Weights of a small GPT-style language model, trained from scratch on English Wikipedia.
Size: 14 layers, 6 heads of 64, vocabulary 833, 8.57M parameters.
Architecture: LayerNorm before each block, biases, tied embeddings.
Each number is 500 + 50 x the weight over its row's rms, rounded and kept within 0 to 999. Layers, rows and columns count from 0. Numbers have three digits each. The size before them is the row's rms in percent of the matrix's.

# layer 7 attention query, 384x192, rms 0.107, rows 60-63, columns 144-191
086:511526438513521433425531500549486499578478549436484586603568481435437476530422509528538421507432495387514546549485521538570518452524520488411492
093:504426408424521451501528507526466500479536461485557573576424423564460481483500511482489469532387573522406432487392509468431587430466489476493520
096:523529452522453555507596443531488532507425480529478564439409516510439474461434439499485508408469449482593559611565476595554450501524514547463454
095:521454503518487485518360471366563547582560534482522482538525451546455449503555559482523487545577459554487493533468611519466543436534521454540591
# layer 7 attention key, 384x192, rms 0.1, rows 60-63, columns 144-191
089:557523498518471507460375458499491461506589479491492564564476500530497495513493536555512459496469483400407465502426538567464488424558500465431537
094:591448461495378490447513532537538484565633507534493511493512396477443490512486535493422539526516549557485577500512576518535519460493534458444486
099:526577515459600564485532450531545521460446470519454558429383565496464481508411456505408477445503449480580425520620464556499435477490564497521484
097:519479520493541525530495461457492499515600537483584455501418424497535550460539550490529381584502477498419529561425547442504588459506443533521544
# layer 7 attention value, 384x192, rms 0.0818, rows 0-24, columns 144-191
096:523474560479461499444453490467564493575513672463514486471493517517541479480512580473595536502550491499523481555481542449569516375504584532502473
101:508492512518563418572448468391401453496528547529512488497489518519484383424474510460524558517551494527545479483444429499498502376379499490486518
098:527441629580508512515463369533534492448500518493537499487424537511611567507489544548475505520532448490500385515465482515517468431630621431507575
094:501518504459538531439490589456539534503471518515397480509510451523496530453554566508399464516485509515492514478569512456512544443455427598453483
100:482460594566513446510413481492447470512488531528480549466590406512521442549470553509484497459487477481540529502396529510556466587516502539499538
095:479453426442525530465515487493507570472457356514532517473461478500524534411526454516524459427497437530455541481389538412522485553473407433514545
101:495497562459417552462475488571435513485537520502401438527479514511446525642530569496464534451458534426466549513487396564483532439521583467505461
098:483475501586465519515529455529461474521512516615486463508509529534508493529499590518447550497511516355536476484579548510522444449508580567533495
092:522500429527482498444418344499538504476499543570489518490592402509414559607516552489523565526519502429516499517501506532509528578503541480485564
089:481523444525504461511512409475487476426519516575402471491411524466443474491499428514563505458463488564506521456425371501470452556485550429490544
093:521453430423517488492436483509406469500514528553453466492545546537459460577515467534533479449523480424533446531473488566555470456412376406528513
090:470566449570507379614478428502477445509492535504511566516543503451616523524460541563545516480472469503560523464495406592456520699575518554512524
088:533475546471520495524491553458504483488531479531499501479490522534491497456577446469469522615561510523553487491541474455410448472414599566487481
094:543573614525553544531522565550491481494466503519524530487555496503534535548457449573362454586462565527504497439589574557545477494608506567520501
091:483473573508502403444574428517549493561492524498565538515467514481469508526491453478554522434458490532469425498511573588396465508515576510491468
095:506521525493449526370444489535539511488528561453470413490534611477492508586509536474503530462499592433461510534538476504433486486459543488495436
090:504530520505513493548431457496409425401501523419574532519487564563538597515552439569535501512493474552489510532446521544413506553455453412486436
095:535535541486478443556509605452462516494515536501575490517538532476511396494514491452498549558577545544479443487508498475528512430453519562543518
094:522431514520450513440459490562612562481534564576582451492515477495449612617554536445527552544529441446498471526564457458420572490487580451537532
094:519510432466496532594530622547518569510486441555455502517553490462480507540417490476446515528473559548479640507515520554484561491426368484510488
100:445457500480491559472423479551496520486533501539488438498553447486488544554490537485471577427507537494451584522497450467472540597467444444511440
089:521482476527571457552568500522609514528526458621434389488493509484410499531595541411532527514483452466514525505478419481470479512416405414530493
111:523425500472479374468450425422524461420494572500549527531567471573485526498517496507465422504564436531521520483487470450472514515491444501462420
109:546463525547473512515483457560489533471522508554606509492518456501496524597540542473526547538494492504538552525513418510440560494517495486523601
100:461438455493532469472444442437536506467447447510549551494481463591500478478526552488516435517525425588524451435461492510606525399593505499463490
# layer 7 attention output (transposed), 384x192, rms 0.0749, rows 0-23, columns 144-191
094:507466487523470454488501487573483577476474391509511471476481551480504517492484467517426479474445432563518485423497435533470485548453480468536639
096:517554462530489518405504482492485558450449529446498465442487506467535441577532523618500476513544426491382555496533546495430453531533500382478550
098:457552451500496502362540538553513550532485387469359526530574513418396552527484495571562511543520567503395519442422508548502508519432416496457466
092:437478427556487522537461480471467446513502495486553509469454527513455499503460454490485508518573466598471476507473471493521469571527527501535475
094:379457416449520492499517489510561547445607484453558497573420537514509452459528421568561547520491592436399562518463542469436458460548508495448460
090:470506481575542492621500492458527388533385577436509534478467512489504504533494470479551537522438598542572547486548464588476540444452569568484464
101:526494444445485352542525467462476516453474488537508476497607543446520582411494491464539431534462461483597484432535513317547592583459482541547541
098:490485480448522461410441455491454624479507499516543445580471525531433532463554450471572464460538438471400511546486472447465476600475462449497522
088:474507471478558441532475552454482525512704422455611461560474504456512564462540419493489551529460519482351505483510518522508452409443526532455451
089:581592515509517570449559505520473512542445486404463402471658460583516506512549580439539526575516540467449425504531507501519475499526474447463417
091:424503440575530391521449511470590570434530519415545533437461443480585448485583501483502546560565492460462560465443574477513492523581529420488517
088:557495571506470500500525548476541652544624432562504525617532422600499536484557413392472500542524606418401454480505568454479483366532502456464499
091:446491480538499476491497406516512513513419489455560473412461467465464444555442580553462499448505477530633532546502518572543546535530466513527482
089:464403487457507512469447534519470460510498535536479508468452489464397539489541590433621540478567397456524500535474471529497568577444493519498434
089:502516575396449588508521501502517516389641499584491522525512574508536454514525517517444574527475504445377514480497428401493518470518435406480494
092:531481470437518407526472470467491502498470420596493475434528488535505570477520522466461403541492397503595489490490478419525504519477490519500553
087:475469531408496458503482574477469501544456443541509577530506488502580409546509545404499435431476512443600411504479513431525582486586459558570493
096:459492500493489544482497462467543507484383494485458480385506551482487498508529541605463519509467435541698546529469530556439500508480498521532511
093:538515465485500452579501552540536461487486379389525490443510526495422510493517481564457536499496585526487522477484465614562497535456505613523463
094:374502491532490465510546468494484412479471594485565517439481486531560488502516563445588470423548429551520444475516508470544520505539596507505428
100:478524432557558423512521521501530478566602495451521530514456458511531559477563456407524372532519530461418448470538505468562500408504546530503521
088:507518523447487409529479502489479511512601532411547436501558409433590545493516490532498513550454582505504533437548505482514516500532625439503482
113:496502485549548551623433556553539506512478430457513485508364458408538473591478491540465511595543576529462500525518532523521482467515491460524573
111:455520534505501410473491540397500521519515509463516553420441494429573505478457520537507482464430496506585490502559526511527502422482569504535504